config = dict(
    n_kv_head=8,
    head_dim=32,
    norm='rmsnorm',
    norm_place='pre',
    rope_base=1000000.0,
    tie_embeddings=True,
    parallel_block=False,
    init_std_qkv=0.0408,
    init_std_o=0.0,
    init_std_up=0.0408,
    warmup_steps=200,
    schedule='wsd',
    decay_fraction=1.0,
    seq_len=512,
    doc_mask=True,
)
Each number is 50 + 15 x the weight over its row's rms, rounded and kept within 0 to 99. Layers, rows and columns count from 0. The size before them is the row's rms in percent of the matrix's.

# layer 4 attention key, 256x256, rms 0.18, rows 0-54, columns 128-255
068:47 27 48 46 58 78 30 58 34 47 63 33 51 57 36 42 51 42 32 65 39 38 57 56 74 48 49 32 40 47 30 40 55 36 66 74 51 72 72 34 24 70 65 51 73 55 55 50 75 50 51 52 60 62 58 52 45 73 53 34 40 48 43 37 41 37 40 72 18 48 42 72 52 33 51 58 48 53 33 36 51 58 57 56 34 51 56 31 83 19 49 54 47 46 80 51 49 60 48 60 86 75 29 44 53 64 60 49 59 58 36 30 45 55 56 75 19 34 67 40 16 56 18 50 59 70 35 47
073:63 37 24 41 62 73 52 87 64 39 59 48 28 68 67 41 53 49 65 41 45 37 70 62 59 48 61 14 83 39 46 67 52 68 50 35 70 49 39 45 57 54 51 44 55 30 66 38 46 39 47 16 61 56 40 59 47 81 55 63 46 42 43 47 50 55 50 22 36 39 50 66 41 65 57 54 47 36 62 71 75 31 32 59 43 34 49 48 59 30 32 50 43 54 51 54 59 64 66 46 57 67 49 45 37 19 51 53 46 41 57 54 54 61 43 51 50 40 50 57 46 41 60 50 70 47 33 76
071:52 61 32 65 55 70 42 74 62 86 50 53 40 73 62 63 54 75 50 66 50 63 46 70 15 44 70 54 69 68 44 52 48 71 49 32 40 61 40 68 33 65 53 55 73 54 54 42 66 21 54 54 55 53 51 27 41 76 53 89 56 51 37 27 51 39 67 41 20 45 28 25 46 55 38 51 36 56 91 66 51 52 47 56 56 45 56 69 63 47 40 64 32 44 44 43 67 59 28 52 49 50 59 41 37 57 45 58 75 44 48 57 24 48 48 63 33 35 61 72 41 37 68 47 55 77 35 78
084:46 42 51 56 48 60 30 79 61 27 48 58 06 44 53 34 62 32 71 44 23 23 64 70 72 45 58 45 41 61 50 20 78 42 43 68 57 82 46 74 50 48 35 44 58 33 61 42 42 26 29 32 64 51 42 50 14 57 52 49 37 57 67 39 53 47 48 40 11 44 49 72 56 29 42 78 45 29 69 56 35 32 31 41 64 29 78 58 49 36 57 52 60 30 55 74 67 33 50 71 51 58 41 45 47 53 25 39 40 71 45 41 52 59 29 68 52 43 37 66 46 15 34 37 81 57 60 57
080:49 43 40 65 53 42 40 61 62 82 44 60 24 64 35 56 55 83 63 64 55 72 71 51 38 54 49 27 66 45 64 50 71 70 63 45 56 13 75 66 31 57 82 64 41 24 57 41 47 62 77 27 74 38 56 22 30 43 70 79 46 75 27 45 31 26 50 59 37 64 31 28 54 66 36 43 55 68 57 29 49 41 61 49 51 47 48 45 56 52 50 74 33 35 26 47 69 44 57 72 48 64 44 69 46 19 38 59 70 39 60 41 52 49 63 36 48 54 40 65 36 42 69 56 36 66 45 72
093:60 42 49 23 25 55 76 76 60 63 44 61 16 35 59 52 40 57 61 66 63 17 83 48 44 46 48 57 48 56 68 51 69 66 36 37 36 57 08 47 39 61 71 77 45 16 66 71 39 51 43 31 60 63 60 61 20 69 65 63 38 39 78 53 44 21 62 30 46 53 29 56 44 50 51 40 40 57 64 51 50 39 46 45 85 55 73 53 56 59 40 50 37 39 74 48 68 43 59 60 61 65 64 63 39 43 50 33 42 53 31 53 45 59 32 73 22 40 35 35 44 45 48 86 52 33 38 58
095:78 48 44 78 36 48 51 74 57 18 66 50 50 46 48 35 33 68 52 49 74 28 53 24 05 54 59 50 45 55 40 43 46 51 42 54 48 57 59 68 65 21 30 31 41 59 59 35 55 58 59 60 26 56 66 42 54 37 25 36 74 67 64 51 17 50 50 43 54 52 83 48 59 51 91 61 72 39 63 47 38 54 49 32 54 34 75 53 31 77 66 67 59 34 54 67 53 52 41 58 44 56 43 59 74 52 41 27 40 45 37 29 52 48 54 49 50 46 52 43 79 54 26 54 71 50 63 65
093:54 44 54 46 48 72 54 35 57 81 52 38 41 58 51 57 71 46 38 49 69 67 56 72 58 32 67 32 32 79 51 64 40 56 55 50 42 46 63 54 41 70 84 63 37 59 85 59 38 53 50 72 72 58 57 48 48 38 55 49 37 53 51 68 48 21 47 51 30 32 52 54 32 47 34 56 43 38 57 30 69 67 23 50 16 53 43 38 49 57 48 80 49 63 31 27 76 49 43 29 60 26 41 62 37 26 26 19 40 60 57 44 64 66 45 37 58 53 34 41 64 21 60 66 53 56 62 55
093:69 55 56 38 41 37 45 41 29 67 47 61 36 83 65 70 85 56 54 59 48 74 25 55 57 53 49 57 55 78 32 40 38 69 46 39 42 40 74 52 46 35 45 38 62 58 42 30 49 67 68 32 59 41 55 41 49 24 44 51 52 56 67 59 64 43 55 89 48 67 60 62 32 40 77 66 59 49 12 46 31 69 62 36 22 55 61 29 52 66 63 59 52 83 60 79 41 39 63 08 37 82 68 60 50 66 44 47 81 76 51 41 26 53 34 51 51 35 73 45 64 25 58 23 58 75 66 31
101:32 40 64 41 37 41 53 64 17 46 59 44 49 56 29 60 73 49 51 30 50 43 40 57 64 60 70 32 42 66 05 42 61 73 51 46 62 46 65 52 48 59 35 36 49 32 70 66 14 59 22 48 51 57 63 74 70 39 46 53 69 57 44 55 40 66 59 20 19 55 63 67 30 38 35 60 91 52 37 67 41 57 34 43 46 65 49 62 42 72 74 48 60 42 54 44 70 31 48 38 51 56 33 53 50 31 58 58 52 75 38 57 37 31 23 52 62 38 47 47 79 43 23 62 42 77 71 42
096:47 73 50 60 41 44 32 39 63 52 73 39 44 41 62 44 34 34 52 65 46 36 39 28 36 64 44 20 55 69 28 55 46 60 65 57 48 58 42 55 64 49 50 38 24 31 40 37 53 42 40 40 59 62 61 57 63 66 57 86 76 53 63 42 42 38 72 86 47 72 59 45 43 59 91 66 55 65 42 73 65 51 49 34 60 21 59 29 42 65 35 30 72 52 46 71 44 53 51 56 33 42 49 56 78 48 59 80 76 35 41 71 53 51 32 42 10 49 56 46 60 32 38 47 53 52 53 61
098:28 40 34 48 52 66 75 69 68 60 48 37 54 61 74 28 13 18 44 83 58 40 26 35 41 44 56 36 44 39 50 53 54 33 48 30 62 44 36 59 29 18 60 58 63 27 55 59 24 35 46 39 15 67 49 19 53 69 57 49 54 57 48 44 45 51 52 00 25 58 50 69 32 32 81 31 51 58 37 67 65 32 56 52 67 28 33 69 60 38 47 39 42 43 57 34 46 69 60 58 30 41 55 83 55 48 19 53 64 43 46 41 56 39 62 54 66 39 52 42 41 34 50 39 57 83 54 63
113:68 62 60 40 32 56 60 68 43 39 44 42 61 60 42 53 54 42 55 50 64 37 39 41 49 34 53 51 59 71 44 68 42 53 52 51 36 58 37 33 59 37 59 43 14 58 64 45 24 24 11 35 41 43 52 57 49 73 53 68 49 39 52 46 54 45 70 77 49 49 42 31 46 27 74 30 42 31 51 42 63 53 50 39 59 36 60 71 45 15 62 38 47 44 47 48 60 17 34 47 67 48 52 61 62 39 45 47 62 72 40 32 61 42 46 68 54 67 29 46 44 43 35 31 99 49 42 48
093:67 43 65 33 36 36 27 22 39 56 53 67 62 53 44 49 54 53 76 56 45 47 68 42 48 61 58 58 51 64 39 77 73 50 47 70 69 58 40 27 51 41 58 56 42 39 47 60 47 49 51 40 47 55 40 69 61 46 59 46 49 51 47 63 53 46 56 57 67 60 61 32 34 56 43 67 59 40 48 59 32 52 40 59 42 63 64 31 71 55 47 42 38 57 79 59 65 47 51 65 62 75 71 45 34 73 64 54 33 77 57 44 53 53 44 43 41 79 63 40 63 45 37 93 42 51 23 24
103:34 49 67 45 60 59 58 31 44 46 48 60 64 44 55 28 38 34 56 70 76 66 25 39 32 49 66 44 76 43 48 60 34 47 96 40 83 60 63 65 34 19 80 49 57 44 43 62 71 51 58 59 36 62 49 43 33 59 46 65 45 52 42 33 47 56 42 44 59 38 70 39 48 70 66 41 50 42 44 71 52 64 39 37 59 68 25 44 42 42 44 53 60 76 36 36 51 64 75 52 58 29 41 63 48 42 33 57 40 31 73 25 28 59 60 43 63 69 50 45 50 50 55 33 51 48 68 72
097:29 67 57 67 29 45 16 53 68 78 53 29 73 45 32 64 42 28 55 42 34 71 62 45 45 05 41 36 18 17 36 50 69 52 47 55 45 30 23 75 58 51 50 41 70 61 47 64 54 43 60 62 90 52 63 44 61 49 34 56 69 77 36 41 29 54 22 73 47 52 50 37 60 64 64 41 55 40 37 59 45 55 65 55 50 59 54 74 58 55 22 57 33 42 20 59 43 43 42 51 43 33 41 48 58 76 40 62 42 49 59 41 49 35 53 33 53 54 56 69 68 60 70 67 35 67 62 39
099:54 64 54 46 39 57 58 59 74 66 43 60 22 13 62 48 69 42 31 43 39 64 50 48 74 53 81 51 43 37 73 21 52 53 48 53 46 58 60 69 39 71 60 67 75 62 52 52 54 51 57 72 71 56 52 42 51 45 59 54 32 46 30 40 65 51 46 38 41 37 49 49 61 43 42 37 49 35 85 60 47 47 59 55 57 73 40 34 65 43 30 66 56 72 18 50 39 49 65 37 44 37 66 37 43 45 57 71 50 43 58 62 33 39 46 58 43 36 51 62 56 53 60 51 27 60 67 45
098:43 48 53 66 58 57 44 29 49 40 74 22 50 49 57 56 48 58 64 53 55 44 77 74 60 54 77 53 45 48 66 47 46 76 24 43 42 46 74 52 26 62 50 84 37 30 45 56 35 70 60 25 47 38 35 40 40 44 47 23 05 50 52 59 33 42 32 41 65 33 45 21 32 42 43 62 70 53 29 42 47 38 48 49 59 32 71 39 49 66 49 66 77 50 46 50 51 64 95 45 69 68 51 40 36 36 37 68 92 47 49 32 57 68 46 40 53 44 66 66 59 45 52 59 80 53 71 50
106:41 56 36 26 57 55 46 61 27 58 24 24 49 60 54 56 49 27 48 49 69 50 49 43 42 51 60 50 36 68 46 51 49 55 28 55 49 38 58 81 38 55 48 54 38 55 49 55 55 31 91 46 65 45 22 19 47 54 70 62 41 46 48 72 80 58 46 55 68 43 60 43 44 41 29 52 56 57 30 73 40 84 60 42 69 23 46 67 45 35 36 52 38 34 47 67 41 55 68 23 59 47 58 49 36 26 30 72 55 61 40 49 69 50 49 22 36 00 58 51 53 45 94 38 48 27 76 45
102:50 55 64 57 41 79 72 38 41 76 42 55 67 54 36 63 46 51 85 51 55 43 45 55 27 49 70 40 62 92 71 29 42 38 93 57 59 37 63 59 48 44 66 42 39 58 36 66 56 68 45 72 45 14 32 36 64 49 50 38 39 55 35 49 60 50 48 55 70 30 37 38 12 39 48 47 72 44 40 26 40 41 76 33 50 48 63 14 34 62 61 47 54 47 48 50 57 55 54 84 72 62 36 43 77 45 28 50 32 53 50 36 53 47 63 30 01 23 46 37 57 36 35 38 49 37 53 45
107:40 33 68 53 50 37 66 47 40 74 45 73 39 40 54 71 75 67 59 25 55 62 56 54 66 49 53 34 35 42 61 30 68 49 54 46 43 42 71 73 40 37 68 56 62 52 52 28 73 74 40 64 60 41 47 49 54 51 37 81 47 02 72 57 49 23 57 83 44 30 34 31 25 41 34 54 52 41 67 44 62 55 40 37 54 60 52 41 40 61 69 59 65 45 58 55 46 51 70 63 50 67 61 61 58 51 42 51 47 66 50 64 41 74 45 15 52 53 31 52 60 48 47 45 34 48 54 50
098:04 51 56 56 40 49 41 60 54 31 53 43 24 64 87 48 51 65 59 47 51 63 70 66 75 39 22 27 53 42 53 46 45 73 76 58 52 69 66 75 43 42 46 38 32 30 61 49 67 65 41 30 83 55 57 49 28 50 72 44 35 79 33 34 48 63 42 51 29 57 43 58 64 68 51 42 45 26 39 70 25 48 52 49 49 61 40 64 80 47 57 46 60 53 72 65 77 43 31 37 60 37 34 50 29 48 59 52 60 67 60 45 40 47 21 42 40 38 54 25 65 43 57 23 35 33 51 85
100:33 52 48 56 46 36 50 51 15 68 56 23 58 35 45 55 52 32 45 58 46 54 40 64 39 44 42 27 70 65 37 39 76 49 49 51 31 41 42 46 38 72 74 52 56 48 44 69 61 50 20 70 51 62 26 12 37 53 40 59 83 48 77 52 60 26 41 85 52 62 64 46 34 36 35 18 43 31 59 48 18 28 24 46 68 70 36 47 43 38 59 48 34 55 47 32 44 72 83 47 36 38 73 44 62 82 35 46 76 33 61 58 65 56 23 37 54 40 34 54 47 56 57 64 49 51 50 39
094:50 73 42 46 53 09 59 37 34 37 64 63 48 41 44 45 46 34 51 46 35 48 72 27 53 46 64 62 51 67 43 27 35 27 35 40 40 51 55 58 28 28 11 32 66 45 30 59 70 64 55 52 48 65 51 48 58 50 63 55 50 55 60 49 55 55 44 41 48 54 75 39 52 31 67 43 38 43 54 56 67 46 64 69 65 33 51 55 56 59 61 54 74 56 47 62 46 60 56 51 48 59 45 62 62 37 67 73 65 51 59 58 19 55 56 44 32 51 36 18 66 69 39 75 66 50 42 39
106:35 53 43 45 52 65 19 35 50 69 43 58 50 51 48 33 42 54 63 58 67 20 65 61 60 27 55 45 63 59 26 41 62 41 47 36 77 31 61 48 55 80 45 59 61 39 51 40 76 29 41 38 57 38 45 51 50 30 60 53 37 53 59 34 36 48 56 45 27 51 39 58 62 49 28 54 65 62 51 50 65 57 36 80 44 46 52 27 47 57 84 37 32 38 58 52 39 40 67 52 40 64 24 55 75 68 48 28 45 44 35 42 50 57 76 51 25 56 46 58 42 46 71 11 78 34 66 71
096:21 39 54 49 39 52 49 47 63 80 55 48 30 51 55 74 71 49 63 68 49 36 53 58 28 45 39 37 51 55 56 55 71 33 55 42 54 43 59 53 25 65 37 35 20 41 32 73 40 44 54 50 72 40 65 65 45 49 55 55 49 38 57 50 46 60 35 69 34 22 36 43 25 24 76 82 45 57 39 58 51 46 26 68 43 56 38 55 67 54 56 25 23 54 34 55 60 52 40 65 29 38 43 63 52 70 22 53 41 42 74 50 69 71 45 44 54 17 57 73 32 24 24 55 40 56 57 47
101:50 28 81 32 55 52 45 63 60 56 22 51 49 47 47 76 26 54 37 47 40 57 55 42 43 64 67 44 33 49 49 52 21 69 28 42 31 69 39 63 61 32 77 58 58 37 55 49 46 38 20 47 49 62 54 45 45 62 71 54 53 71 37 86 57 74 84 84 35 38 43 44 49 46 29 48 63 15 60 58 40 31 64 73 50 35 38 48 43 54 43 57 58 34 51 79 54 62 42 34 31 66 60 57 41 43 63 48 49 64 27 73 70 51 55 46 52 57 36 49 30 57 53 68 54 44 50 54
102:59 59 39 64 35 52 81 39 39 51 40 60 63 34 66 95 59 63 31 72 55 41 73 55 40 73 41 29 74 43 19 45 74 34 47 86 21 43 42 61 62 54 26 29 53 61 57 46 52 63 37 54 50 40 58 59 35 37 65 33 51 88 77 68 50 52 49 37 70 44 45 57 51 29 49 47 86 32 55 54 40 54 37 56 47 17 43 51 49 45 70 85 71 38 53 63 60 41 51 63 53 42 63 59 54 45 38 41 56 43 56 51 69 49 47 52 36 80 35 58 77 48 69 65 53 31 48 76
101:59 47 79 32 52 72 70 48 50 67 40 58 12 63 35 52 58 35 46 53 49 57 61 58 78 61 31 64 72 45 58 49 62 55 57 35 61 44 40 52 21 52 80 66 55 70 23 57 20 41 46 45 58 67 63 52 39 63 30 47 60 67 48 81 64 42 78 48 32 57 42 89 61 56 42 27 44 30 43 69 59 66 64 47 65 49 52 53 62 67 36 57 59 62 32 46 68 40 70 41 61 31 79 79 56 67 77 51 58 36 64 43 40 28 48 68 65 55 66 54 59 41 82 38 59 44 69 64
101:46 76 67 66 39 49 62 62 15 53 51 61 59 54 36 48 42 46 51 45 38 47 53 62 51 53 27 50 42 03 69 54 44 46 66 53 52 37 53 40 49 57 41 43 64 62 69 38 52 72 40 58 39 55 56 24 72 53 23 75 25 73 49 80 40 49 51 55 37 64 65 52 47 59 40 07 58 35 71 47 48 54 61 56 15 62 35 41 31 72 35 61 39 52 44 70 62 36 59 53 55 71 58 67 64 66 37 46 59 75 36 62 58 62 56 53 47 64 66 71 50 30 51 36 69 63 52 45
095:26 73 21 72 32 48 63 41 54 44 45 43 43 57 64 33 51 41 65 47 47 59 40 44 79 51 56 49 67 46 76 56 77 33 35 42 44 10 88 32 57 41 29 60 51 46 32 60 60 55 32 93 21 58 64 34 82 39 34 36 48 22 55 39 59 28 21 52 75 62 24 66 69 40 69 29 43 30 52 65 45 86 71 71 54 31 34 64 43 20 22 72 46 73 47 39 46 30 36 33 39 40 61 47 48 74 29 68 15 66 53 54 56 69 33 59 43 38 56 54 75 52 61 45 31 39 57 43
111:56 80 53 83 60 54 39 55 82 54 50 74 53 54 60 53 43 73 48 56 40 56 38 38 66 47 56 24 57 64 63 40 62 16 77 67 44 49 50 30 48 44 32 37 48 45 43 32 51 48 34 74 58 70 39 72 78 42 61 13 62 35 47 53 50 68 62 59 54 71 40 32 80 29 57 37 29 61 65 79 56 55 35 63 40 48 56 20 46 54 22 68 42 29 42 48 62 49 57 56 56 36 56 61 63 54 16 62 58 47 29 64 50 31 33 50 73 61 49 53 36 51 42 53 63 64 65 41
061:42 60 51 54 35 50 47 70 22 60 56 39 89 70 22 53 59 43 52 54 51 49 41 48 44 46 43 55 64 62 41 68 90 31 50 40 31 24 56 63 47 56 48 09 45 75 39 49 53 66 67 42 44 60 37 68 42 54 22 49 27 50 23 52 32 47 42 67 55 06 25 44 50 37 62 39 51 60 47 11 63 57 67 49 39 76 57 64 37 74 62 24 40 24 26 53 70 67 50 36 65 46 31 47 45 49 37 48 27 20 52 51 58 69 28 53 46 48 46 62 47 48 54 58 52 38 57 29
080:40 32 41 48 63 79 78 46 73 40 28 57 47 72 35 22 54 54 27 62 56 25 63 49 30 53 60 46 57 64 53 58 40 61 53 37 55 62 37 46 75 50 53 67 47 61 99 25 42 58 72 61 33 30 43 41 48 46 72 63 62 31 72 39 55 33 48 27 57 80 40 57 53 69 67 45 52 74 53 44 48 39 43 57 51 41 37 59 41 39 38 61 43 88 51 48 58 51 59 76 25 80 59 45 53 29 64 30 44 77 31 48 89 43 54 55 67 23 42 48 63 58 70 59 58 66 29 82
077:74 42 65 71 71 79 50 26 45 56 35 25 42 47 25 35 56 50 51 48 57 61 40 57 39 36 59 29 52 44 66 50 50 61 64 27 66 68 63 52 67 68 41 46 49 39 44 51 58 45 55 71 32 42 61 40 62 68 60 71 45 36 70 46 66 40 34 53 51 75 26 46 29 52 27 58 50 61 36 34 58 39 57 66 59 24 36 39 37 40 32 68 75 58 42 38 58 46 49 43 51 75 66 67 67 56 81 45 43 68 42 70 78 46 59 19 62 44 55 27 47 47 54 39 46 55 41 47
077:39 63 33 72 43 71 11 65 48 41 36 51 51 23 42 22 44 57 43 66 56 76 71 55 49 42 47 59 32 53 54 36 47 39 86 51 62 56 52 54 50 63 48 54 57 59 58 51 47 61 58 15 71 72 19 51 36 40 39 33 53 53 67 50 78 37 55 46 54 52 40 17 40 74 60 38 08 40 79 43 49 28 46 62 43 64 55 51 45 50 46 46 45 81 49 54 70 57 48 48 51 87 53 39 64 48 38 23 58 39 60 56 43 68 29 40 36 48 32 27 48 74 57 50 45 55 42 72
076:84 57 45 63 68 95 68 46 76 45 44 88 75 62 63 35 59 56 64 36 40 35 50 31 65 36 71 31 65 42 54 47 53 41 41 58 62 43 56 73 37 55 51 52 20 50 38 64 66 62 58 84 60 43 31 71 43 73 67 44 56 36 41 19 59 49 44 37 55 86 23 45 48 55 37 46 58 58 52 52 40 36 46 55 82 50 26 48 37 28 59 46 50 66 58 30 78 56 33 51 57 58 47 34 69 54 56 32 41 73 75 42 41 27 33 73 80 41 35 34 37 48 66 71 38 33 36 93
075:74 30 37 71 45 45 52 33 67 48 35 56 38 43 55 38 37 48 56 33 24 51 37 34 66 43 55 38 22 54 40 23 41 44 45 62 66 37 40 43 48 42 42 79 50 14 25 43 37 51 71 15 50 27 49 68 44 44 50 58 27 54 10 45 42 90 45 54 60 62 81 44 61 52 30 69 33 81 58 33 76 39 74 43 55 44 56 39 58 32 67 61 25 37 20 71 64 56 56 28 73 37 67 55 45 55 59 34 45 26 53 41 37 30 68 45 25 49 50 23 29 59 33 55 54 64 56 30
081:71 37 47 50 52 27 62 82 42 51 52 54 40 66 02 27 46 63 56 70 54 55 49 57 53 66 63 31 48 46 43 51 46 53 52 61 51 41 82 75 38 45 41 49 59 42 35 56 63 40 44 54 51 49 48 28 33 44 99 53 29 22 66 36 17 32 46 65 46 26 19 48 64 47 57 17 66 33 42 51 25 34 38 41 55 64 25 46 50 51 52 53 73 58 39 44 68 62 46 84 35 54 58 62 69 41 47 50 48 53 46 33 09 44 27 47 43 33 48 30 41 44 53 50 15 36 22 53
086:67 63 72 52 52 55 39 44 41 56 50 64 40 51 71 22 64 46 44 34 62 65 39 51 60 56 67 57 51 58 51 33 83 55 37 31 49 41 23 99 76 39 40 67 75 28 29 30 35 37 59 46 59 77 71 70 70 52 36 34 50 60 29 57 31 40 54 57 54 36 14 42 45 41 68 66 37 29 48 68 45 51 70 31 43 37 36 55 85 67 41 52 42 31 44 59 41 59 53 41 49 50 37 49 84 61 51 76 42 49 32 40 37 40 39 53 40 49 78 59 35 40 33 46 37 50 69 49
082:37 49 75 51 45 67 40 43 57 57 51 59 23 47 65 37 66 77 66 69 62 55 28 68 40 52 60 72 53 42 56 44 33 40 43 71 63 57 31 26 36 69 54 32 42 30 38 48 42 44 52 49 43 42 48 55 49 69 38 35 56 37 22 51 54 77 38 56 55 49 44 49 66 55 17 56 46 27 22 53 67 59 70 42 59 47 74 33 59 46 47 54 65 46 60 72 46 59 44 64 41 56 58 53 58 63 58 64 22 51 39 40 41 43 11 35 57 45 56 45 34 63 16 46 31 35 60 46
088:71 42 58 51 76 62 48 58 43 75 46 45 36 65 32 57 52 27 41 72 63 62 35 59 70 62 44 45 44 58 23 53 29 40 61 30 58 55 63 85 72 52 43 63 61 38 60 44 45 34 14 61 62 60 73 39 45 51 50 59 47 69 47 56 54 30 53 45 37 41 59 60 32 66 14 59 64 62 21 36 22 60 63 68 29 48 43 39 41 41 39 71 74 63 61 40 41 32 52 40 47 79 49 41 68 53 48 41 56 55 52 97 67 58 48 26 60 46 48 27 60 34 42 63 65 27 61 73
093:46 67 26 54 69 59 35 53 64 24 56 41 35 54 40 63 60 54 19 45 60 62 46 51 54 68 57 39 73 26 44 50 46 58 46 40 36 53 61 48 44 69 60 54 23 45 40 51 63 66 52 58 66 58 48 23 58 41 57 65 61 68 45 58 48 47 66 49 45 58 54 79 44 55 44 55 46 54 34 75 21 65 60 63 58 29 55 53 42 61 36 43 82 73 52 54 49 53 40 40 57 78 38 51 50 34 18 39 39 56 65 45 68 58 72 45 82 62 58 56 67 58 51 73 41 36 18 71
088:44 63 26 35 51 57 63 19 24 39 30 55 36 63 39 53 17 29 56 55 28 67 59 62 66 36 37 56 47 48 37 55 73 46 64 81 71 54 52 56 63 25 67 73 59 64 50 35 39 54 46 56 51 46 68 55 65 33 44 61 50 64 23 48 34 50 29 67 48 43 50 51 55 32 44 52 50 26 24 39 43 67 57 41 53 86 59 56 52 13 38 50 59 46 43 69 30 39 67 50 26 38 63 43 50 79 40 41 09 57 36 45 46 54 39 34 52 53 32 28 84 45 43 39 54 57 46 22
082:61 46 60 23 33 53 42 51 33 67 61 35 66 41 60 44 25 48 57 71 73 65 62 80 44 52 54 49 66 64 48 58 46 60 46 07 59 77 60 60 09 41 38 33 71 61 27 67 28 59 45 56 57 37 64 51 07 70 27 56 56 62 49 43 81 38 40 56 55 19 58 44 58 67 27 58 69 48 62 27 53 57 48 55 65 58 43 45 50 76 47 55 48 60 49 52 60 47 54 49 59 46 65 52 43 73 56 69 50 39 89 56 12 64 70 85 55 35 89 46 45 74 46 63 62 25 83 49
113:48 48 54 70 57 30 45 72 40 41 78 29 64 42 54 74 52 61 51 34 43 55 49 44 76 59 43 28 47 38 48 50 71 45 47 64 26 29 22 52 44 53 56 70 55 43 43 39 55 43 52 59 33 52 62 48 82 42 42 36 45 73 34 45 35 59 80 30 75 30 55 46 36 10 35 69 14 51 42 55 51 70 63 42 58 49 71 42 67 77 59 29 34 18 67 46 41 62 67 44 59 38 31 55 42 33 40 63 52 37 48 36 25 56 50 46 31 75 42 77 53 44 31 54 42 55 46 45
091:65 58 62 69 21 41 51 25 30 65 50 56 38 43 80 54 18 68 52 49 55 51 58 41 53 55 56 43 80 49 63 13 49 54 62 32 20 24 63 66 64 57 47 46 43 81 75 48 88 65 31 19 59 18 56 33 68 45 50 56 48 42 55 61 32 56 40 67 52 75 43 27 37 48 39 44 46 50 39 48 40 86 58 44 39 84 39 66 41 08 54 41 43 37 60 52 47 26 38 45 54 50 64 42 36 67 30 57 66 30 76 61 38 63 56 31 69 68 51 58 61 44 45 55 59 68 53 32
096:65 67 41 88 62 68 52 38 52 62 29 61 39 57 44 40 50 48 30 39 62 44 70 47 53 27 77 37 44 41 63 50 62 66 41 32 70 86 61 42 56 67 57 56 42 69 64 61 40 24 86 49 39 45 41 49 41 76 56 59 72 48 37 41 60 20 58 45 49 65 14 36 63 57 50 52 21 73 42 45 26 52 50 44 46 46 45 67 33 39 54 30 65 67 41 54 46 38 85 34 64 43 43 19 44 54 47 60 37 46 62 31 12 30 61 31 49 63 45 58 34 52 61 57 44 47 56 69
097:31 49 55 12 72 40 57 73 51 36 80 47 23 50 60 69 04 78 27 52 42 58 52 36 57 54 35 49 56 64 35 31 31 45 56 54 48 63 89 52 38 45 46 57 42 68 71 52 47 50 64 45 37 57 83 40 49 48 56 44 32 61 61 36 64 61 39 27 68 27 49 39 37 52 64 47 68 48 60 42 37 60 39 58 62 32 34 38 37 71 48 47 81 63 54 50 37 59 24 63 38 65 67 72 81 62 68 38 43 30 67 54 51 46 69 63 51 29 53 66 50 50 56 65 68 40 51 74
095:63 63 47 51 48 35 41 36 70 32 63 49 62 23 41 30 43 57 48 67 77 51 42 54 34 39 28 25 68 63 44 40 65 77 50 40 48 50 50 33 35 67 27 42 34 66 62 57 55 70 37 58 70 49 38 45 58 57 65 75 58 31 51 38 47 64 40 49 55 38 40 72 76 54 25 48 56 66 55 44 69 49 42 32 44 54 47 54 53 22 62 38 45 49 47 22 49 64 54 47 25 78 24 38 62 65 18 54 53 38 43 55 46 47 66 58 57 54 49 20 38 49 41 60 72 52 46 48
095:62 70 44 90 60 52 48 62 38 33 74 79 58 52 55 49 27 46 59 66 80 56 27 31 46 33 55 72 57 39 29 41 70 37 50 50 46 46 74 50 60 25 60 33 57 76 44 44 53 34 42 64 33 38 48 39 43 44 68 50 49 60 35 27 51 48 74 72 57 55 44 62 26 60 41 35 42 37 55 27 27 43 70 26 38 30 51 56 57 84 45 59 57 45 33 46 75 37 34 81 85 43 71 57 60 45 50 34 76 64 42 59 64 33 35 50 61 62 54 51 53 50 57 78 53 59 34 56
095:50 61 44 50 52 39 49 25 59 78 25 67 41 51 60 57 72 15 57 51 45 50 60 44 75 34 74 69 41 61 76 45 35 41 53 61 63 25 52 49 74 57 53 50 39 44 57 64 61 29 20 27 42 63 54 53 53 57 43 47 68 52 54 61 76 70 45 22 71 35 50 47 59 61 54 53 67 40 72 83 37 48 49 35 25 32 37 51 60 37 64 54 52 43 33 62 70 62 33 41 80 71 42 61 26 52 50 32 21 64 44 59 59 44 38 47 63 64 47 36 25 44 43 53 46 45 67 78
098:32 34 59 49 49 35 64 27 56 54 47 63 34 39 39 53 48 74 38 60 52 72 60 47 46 40 62 92 41 60 53 26 58 63 57 97 44 51 76 17 60 68 21 42 48 49 48 65 33 82 82 54 44 68 52 54 42 66 69 36 54 73 78 60 54 12 46 28 40 64 42 53 47 60 30 57 54 50 39 43 41 54 38 55 55 86 56 37 42 51 39 61 50 56 63 56 59 61 53 60 65 62 62 64 31 53 45 58 60 34 69 50 66 58 48 56 52 48 22 69 33 40 42 39 50 21 36 60
098:77 35 56 32 33 36 55 74 61 49 31 45 42 52 36 85 60 74 61 55 51 49 68 49 54 73 54 54 59 38 48 34 77 51 46 62 35 52 43 63 68 39 33 26 47 04 56 39 57 33 52 21 68 61 25 39 57 54 49 34 21 28 49 64 83 39 38 50 43 62 66 28 36 55 43 68 47 40 25 33 61 54 57 71 46 45 35 68 68 43 44 78 66 44 63 27 63 61 70 30 47 60 58 36 71 57 63 36 46 72 33 35 46 41 61 11 77 66 48 56 62 50 47 54 61 45 15 44
093:38 71 53 42 48 31 44 85 53 32 51 60 64 38 34 72 78 26 76 54 58 42 52 43 24 34 69 79 73 73 61 49 46 61 55 34 51 53 38 26 61 55 86 37 55 39 55 47 64 69 57 25 53 61 31 66 49 53 35 30 66 55 59 50 33 37 61 41 41 43 24 54 47 50 68 77 43 67 36 50 63 57 43 46 61 51 54 70 34 62 35 44 56 43 53 69 45 48 78 65 50 31 37 43 35 63 58 39 52 49 60 63 52 41 35 19 37 60 23 73 39 17 60 54 41 68 55 51